From a checkpoint of a small transformer trained on Wikipedia: a variant of Adam for these matrices.
Each number is 500 + 40 x the weight over its row's rms, rounded and kept within 0 to 999. Layers, rows and columns count from 0. Numbers have three digits each. The size before them is the row's rms in percent of the matrix's.

# layer 6 MLP down (transposed), 512x128, rms 0.0633, rows 449-465, columns 0-127
090:500543505513512513446509548514494537642464564446484514530498558505500514534468434527452542488562451478485463520466570474543526478502500436460499539452517488493506513524461479453444596504501440465547505499484513501508486470504502473552459445466492487434524472396541493546500498417530463428531555408465451505514448466520460501528428455434484506566484562468514551494538540498507522481467
108:513552494474472535504516495499531445495491519490489537466445465409438515460473497501553466526537439486539479449503457460475465517501403467540526504541528546457540500462492557503400453525448476462512461554517521498472466476455484574503525508549445494475486513489456590402479550458497509523521520534562508413512525468501468585470569497442458484421501392463536526484484487486529494438517
103:450433625501582447473535506519465528515517497467523538591510503524447558556510517507481441555523491540498477483513509495476510477445422457524503540486466465577504526459507493486526511478463439476504531527484584468482541505550473450511503577544567482484478481497473465433537431604535466422526450500512513446471487486430506527447546445458526570516502567503496505486486513463541473462479
105:460580505504502454442460485505440417430508504463546535542480485516435481416556496518520547594468466493500445481421531538508531456519517463508542486529430503547467504527488440464521535470457514524560595507426466508578573439567507508569487472564555493517487553509488457458494480544483452464565465526537500523529510537438475489465457526528511516512509540529512489490512462523520465424529
111:486503504406477503501508496549488499509455422481512524626462544526469482476501480522501547513541481517473427495515491504454510479409504500545419536532546409479547511566503542524433554478426443511552470548466550565472558490496506439482487495581481508525512504484503492470487542467446540414542459484526466473491490489461540535511490480530497501508578440475439583436494484504563507470454
105:505491506554509581479492509446589492419509510521481490482507482528489520494518459518528507503537523500530532568527499543541502495516478598494534551580587491497497540452554476478532576395546428561519468512441536475551530524488541469508514530463423548535410522517510563508564522529496528521523483481512560562522446457409537475532455501578518478505460446465479473474521497499485505484569
110:540513509507500505525511477493544390540456519526462517478543480475492473510526447472491396532568504455502473548423533484546504477487462474534465525556494538460519533487496552562581508468600507481434530479510479555541504491423516508480445480540529508518490495521514601535582488495526508402436496524477510547507490513512494450528471558473532428496459576466473478550478497466402509457458
101:477560442551480539573498382495503526536509497500477476442517499481484488490455477587536498461540508444539466469556497523503496557453429447528549488544536565476470517481536527479491497508470456472487492525483497483414570524502520519490540531398529531487524459495447518532446537444538510558414555486535451542426509528512539531465500540402505540514468495551568539519575464500502448495481
098:551500539478441486509527481493566487495561487506501410500443505611527534412490518541493494496505517422504497459458438440557474535478544452502495420502568558493462509495491522536495468520503509411492504585502538526501599511510466431449497542508444557536481550496499504499484563521485456528489472519496450470569492493506530593515481507483508514467438506576484518457566406540517502484511
102:505506507519467551506480514431521455464534510522482548499540433507538523517495492501501436528496556526473533521430519496541477511565494482511558563524505448534456480495509508571571555459476502555573512460490509459514519473427502537491516497520588559533469542457476532533480484470543534511427512451460552463574554506481467505533454422493555522539445517460512463477391507507537583549614
103:524511428495503481509544505576488491496494442463515524503477528560471517533426471569492501606490534461547446519475459484520531430413489495563510485458508505458507553518483562472444470525489509483479510515517531540507479529564463511433528555505460497494448466556446481559503533576541571463499586444561427504540482506492461538485471480443470500463514452576501455432540473531550525428458
094:470572536472491423486618507543549483463467459490503490459468496557444416524509476505517521494519505482523489544518496498530520492510524530553545539480587446516552484462476482499451512488469501507567478573551507533500434543469478584541476484488496554493559529605417451543496507450488499507556531447516454477529514414481519521440554487508481495487499440497422581587495491498514518526475
087:507492485475504539458497409576362447495509480500390503467480552514510381532471521451506588508476571473535525522517515504483460483515533519451590557500496463519546486478486519495434516439509495489581510520501516504525465496432529510529480484519521496501514488561513549502458520465497523552591459484528501472472410556455521461524520467557470520517520505513496459493534488497411514441517
108:469405481403473508553513459498436553518499501488465501499508398460504481496490477469537471525498486536489466529544522492461484547479492452529541484508545497500449507410457520498520463521463517454463436467472575464480418511490493534488492539444427515509490504533510473484578522585481499480425542496521509465535492508503534455466406530539487468492427609493473496391489543482566499542539
106:492511504521535492524477493553470502563475553433486492465519481554590518560465564477482496485483466504592498503488510499436516506585487550509492496466473481567509405514530575530575489486504551503553486503552505477513400505499448592439426498507487530539494434445459503528533457490507598460451574509463514544528507551481447521483467519460478486426440476518500443536523474525448507478488
101:594506510527506481494464524412530469468514620490509526527514589454431460491509486515497517511528591505514499527458530443467505526445457466516477521514521507458507498540514477451455553470536484505531512503476571523578585526509462434453524493525533538453559491480510488470461440491558377531475486446522412452479505525522539441442511481550490515580502507509475465506459564537525511503508
095:446393527392517512500503510510447430483571536516527491533534549477509512495515483503491540555493558497462474501489408466512409544502543448516506431513503440463457489511482469527480467515552516515380491485478496452538514517533495457521556533509558550528520503416444474490475469537512412473452448541524502508528513488495491532528450526440486545510608515462568534455516486500456483518540
# layer 6 MLP gate, 512x128, rms 0.0761, rows 450-466, columns 0-127
121:470523519479523509528546472500498469442486433465517524462484424509500610436544527412442535504512499496493516575371498540493431491479507571445464535521527482454531569522455529540477542530539497503504526523511498514475488574545499504540557521466536496576471511415409447511537497552513538467535508496539457503506464486447510525488481475522498457446478530548477554569507532455491463583513
105:470471459501516453479411447544523468549478552536550458515444539471494513511510492502494448524478514492558539497488492544523479531485496572474530447519548511398492481560509497518520465504494589493471507456551572520522507501468470519505470558483470463508480538436492495503544458556452614475504444468410553508580522520428525556517550535530444579500499528503473585496545582500543531534509
108:498405459543413487614546516548463458478460472491497516535527448517503501482495474483458550472505475434509486574440523513495450541419489511471453424521510530459428503475554485527448482526505570499500471466465539441541477506536489552538481512570447533551539481539484487446499558496509478464459483451554527510519430517535537572477533596529485529511475459462526485531552505521501557482581
125:551508461543444502551513501531545457498499474494473433488555448549540462524509460517402541452584417437498495466451467491535482582535514484500512529485577517415443526483523554502495564541408527530460456503490484557530442574501503465538488497556457482519491491466552497551546461503564490454407521492487484529528468463475507561574468515498487512518521494539521515456544526444558484547529
096:547517514516470510489485496445514446474525492518509517591447492498405566545536467526500536478544401422580401577517474455512481534533507568452582498505601552521417523530476467532564506461534458517547477457523559517495483512504526510569476503485502527526485483462465532517515486493495484519462514511488528487519391519498535552557473581502515460552483522509516444508537465482530470465519
106:567499498531546519504509478553605437552522494482501521434475527554458564497525549522461459504471437472520456446497524442468513524506540455536449508468480569473476520475428488505503520467494496540453450457402528541454520559446506489494471495529442478567574471452531501548473469552520431533470520500477535462502563436502534497516409525508449481403503538472462466516450510514495536469577
101:502492478508505527490544473519486440545477496524495506429500483535514496509451567502497479502428476592512521436501555458482518445491548460536484462480521538479447520471432595495453495579419549527444497445524571490490454551470533502543481523507461531535450517414450408486553460515434560459485490490475519512518455467454487501564486505539528526453467487463586492488473576476439487577542
100:446487426431491509482475471541497471486535472479524477491498554461589554458455576523407483497489515477464512505476470500498553560613546463557471491520516487516486579585486578538420465504516527473471491526450533495504510540513560523542531471477536455499527537521436497495509407512484517532468537543512445484484518420501564462511534499451493496509378549463502511477480479470470491563476
094:604572498495426502491496556513572475503511503425562478454476480564482503479486477465547435532629426516560468483519494482552526502489493476501444414508471530475437519502499492445510542547434526506510497488520513508563528497499533509471492463513506498545482542498475506490449445601564499508454486510495492502458511438466563437517508441597457570493536495435491485537499526510546493475554
116:496473477462524531544490518500515427453466576498524469479524462563430472521428486467498517525536530477496515498477496519462461586470398487494482495507448511564463484529529513472468529508513467489464474520486523466547407541422543538500407518423477469606494497531503606495510496509488572511473516522468531507462444435511480500513457549541479538431475559433459426451453512499448519505515
095:566478514526443472513449516477492516562514490511486485435516477496465527532496504486451526504474523581454497380503517495532418502439430453495462549481484499453499494517507533498553484493500554477512441517422560477534452480473477435473451527497473454546480513475459468584503507512540507481455413534578544532433499499513461502611537551539515519502464544466526498485434494511585541451578
109:473358472506506554490536471536496381447490513513506466550522467490495503509547529498479440504492490519454488448469502493474549490564507473531496459575483512480459497474498562569464506523419505535467431473530605423519467441489485544477534536517473535534519507539531545453529437524488507471495454469453492525553431415510561545441473492510535563518482468434483471521473516509442458517522
106:542423479519482588469601489482515419519560485472470446479509501503474504516449542474506497515529428494486475473518433512506526593543463490493470478539491554489517499548441510475556551512428526475448452514457508493458402536482506539497513504463526473557526511518452533553503489540548530494499517473504536570424533430550479466564497489464406500485494552502438511496478615487440468477493
107:539477500466464531548469486486583528401560429556494455497552424432527486506417521467521435497504466469519473486513483575595478555483507509523499443520555523484527458518456473482509449492495495482461441533508582548547425499585528441493534499475485544488504483492458522573552483509497512433392476457461537498491507469460497499534537486511508462447492429513470526531553482435520491472506
103:516516486433493510494522569516480506498504433524482505484448454508548559526512450452450448507548452528470562428539471555526457492475503470445516396546455497571543538510503488472449587491506547558539459459455517456467528485550516528486496499413496474601513450505461540524482467541521548489509491518514548434435535446597522492513510517510509551484485459502504594488565485483495471514579
093:598535495528511456514542440537451495467419500526437455464456549511467423455500450435521520466552419508427506479495507528484506514448495474494568514529527440515541440475477525490491484568436481470522546489529532469533438490455477587579406475493488516536522565517496515477524416469458443504565513544529546512483462514495547493488503470505474461537472557458481491564553558512463501458529
091:544466514522501468512502495498551477511496498461495478481528492508538534474476491511506504495476486520484535500421475531385475477515487475467462463524477495492506358500435473505574497515606534537478516413503506448537456461437533522485514608504530537533540491552414561497438433531509498506510445501446579510589485494473441512525511548541509464433545517467446514427466499504500480553505
# layer 6 MLP up, 512x128, rms 0.0661, rows 450-466, columns 0-127
110:491486457513451487559488493488506462480493461481466555518463493498466532474591426491474581453495494471557441524481605503566521575564515526473504537535550543510455550430542488472532502504472532600511455500539475548506475484484475521472438463481512524550410482532570536608515484483533501517493475501490485514527405540525472508527480475580547496546496520474532505522562578463527515449531
099:509508563543490518442496549542435515521464492505462472497448493424504619575530522447436407469494474509500499423470524534568513458520482418545524530497468468532467517490570535472476563504492490557504488503481504474413505518528539482422457529552545523475506506531465527514488453493564492470491461498528505523503449488632484526481549529544496490503512588485396488518494491521506509459531
106:500538551509448559473511570582423484492438497519459549513526484501464509522546503509468480569508508521550565442512523557577492458422522529490532543478496493536500524405453409500553526464577454419509496506494508485492545439534533493465525548402517506517460533516512483460522497497468458532507431536507423474504412491550490435552479543520549520516576463498518522482547473458473500473488
112:535489510487498394488569576520492477493488511466495486471474461511419468444443506515483560518526488479518493458453503526509522476524467436460404536435494498570535486575426536583458474419544429523497557462451443528482485448469507505527406439505465542508558487456474494468548507531530521508496537543507504462520484485547497491508470523537419527506593436503522511492475438455480452536499
104:480475577460491489397458447560504472501525560507500518472485512475511523432472560491480487461482473513452493477426504451435526419541545445442520553388542463520472567563563499515451506524544481529519550547512487549523581500476541455472446525466517506482502505518557535536464441514498459584527514485479504501500481488446434453527502512443496441424493534488506466528516455525426476553523
109:454494456514540523448511448568504488501444663547444515532433561510443496568500563539558502475494523437449520498546520470535534596498487488543520504520430541553464475475515511468494527492495550456519434581475436489510564478503509469457473556453517464529517490472528490508503500524480498541516505499502541508500561460586508506526439556475527534454497514486486514466496622498476508498478
098:495491514453495550519483481550507498404508432366410540481543503479455536455456551536504477506483494511410462528476596588548519500544482462485464475518492524548500500456512515579505515522451502474498456522493466470483514621497537468538540466586537512486441469498517515498492497538529459459459433494494564520504506476514531523466472484486525467420442488507562483476450534506559509532458
104:458458540524538494492493381489542450522496452545493519532500508507507494457494400509509459523452566591448544494473531495482585431539546515492548460487443525518538440530525446529515527544495520474476488493487534389505418491457460408472537540450504481503511479538545555559500507427515512493531528487465501516563506515523479490509488469499477504560493527440457501433566532541415480462532
107:524523529505548496476449509564575491480445525522511475507454544518483513513472559440540436456470481516547509484487447488545476481514500482478501481484472545453529520466563497507517439513574500516467528475560510579607578445523453492472440540475474507392513564561484484485512511548444428481559437451510441531486541467511464465513555445506467503489552503578439532568572514468503461499523
107:542508505440471471500551449475507500520538501538518455535519540518485467484500540511523423480509492514426486440431446520455596512498489449551480479518458448521534524491508587539528437493513539474475536537464493534520465466479467536552487408516484514489587547490481487609465434491533509402446480495471567528551509512502522476519524464566437452527464510435473547547527472564536434531541
091:525492538541467422465517500524453519533532461486555451505540474409480472427469601481459544443542569548463539522537516480572515527563506477474500483474448547520548526525518566552523541516546546509490499564557454515529525536427511595557544466553520475455493505503498516493529520447447537513532443538478549548495497555541552501528439450544511434436530517488483421498500484545489504491519
085:543483513448513489456495521491530515420476440440395472516582480484468551532573504524549526547471501559506527566461534532501510479501461534535579529489500520458539437441504422540486622456527434479497524471441518465478537448539502504465481552525390524503473466515494486471486543489490480543517479514514510440502516508553517517470493565472515481425524461497569470452535475468509410493489
107:505495474486490496586467494399558502480437431488518515545559453497564522502483482425467510468511422514481497448512509442492479537510503482519526534471476499384448536531473461516513511527542450542481486432548499485514498505472510476462398535460489479524496459534514520529508453512516522453487599467478507499499534518510424497491467555514452494562463598521491485409552493416473556510572
110:527537436513430512464493513489548493535543453485554539506518434497580493516531573500433478571480390444525407443481392490541474514504530546480487479471559498421424488510479453536548490478466439495495426499485478551451462504498509458467498464543446446504482389483480415523515499468508512487449537501485523534501536491462489532510493466462535485469544478517471490451515471541517539451464
103:496533486475587528488554497487456448382528551513493476430529480496476536525506530492479487440537522495525505539535505507489480480391562462463469462522568446395520518484496521475416448492444526400512590551523457491490500485521481534529499458498498491479502525484450496477532518501440539470512473412524504526514488512442514547453556451482483449617510501508552495522535500543531499554462
100:442510527476472525504541537444485483527518510533493606464502435471522594515508507529526593495521535533541520456520437457598499521537544565500483482510468547474492509491541476440471466397506536490488517491508550555481493564467397505407527496504481529437467470506504471434487595482494554492440560450502501541541481497461474479568472495490503535513565439465517500468513479468498496545443
096:540487499511558516530482458487429487533550451515566490477499485557507463539540490477516501461491477468433458559512456510520448485496447512460446546542451479441506563528501476530489502481477491541552488466470458585499539520529568465526490513543465446455511507463505516513447511527527493444486520461489512505498603535522551551427431439395457549570528542499533506583451429408485534453529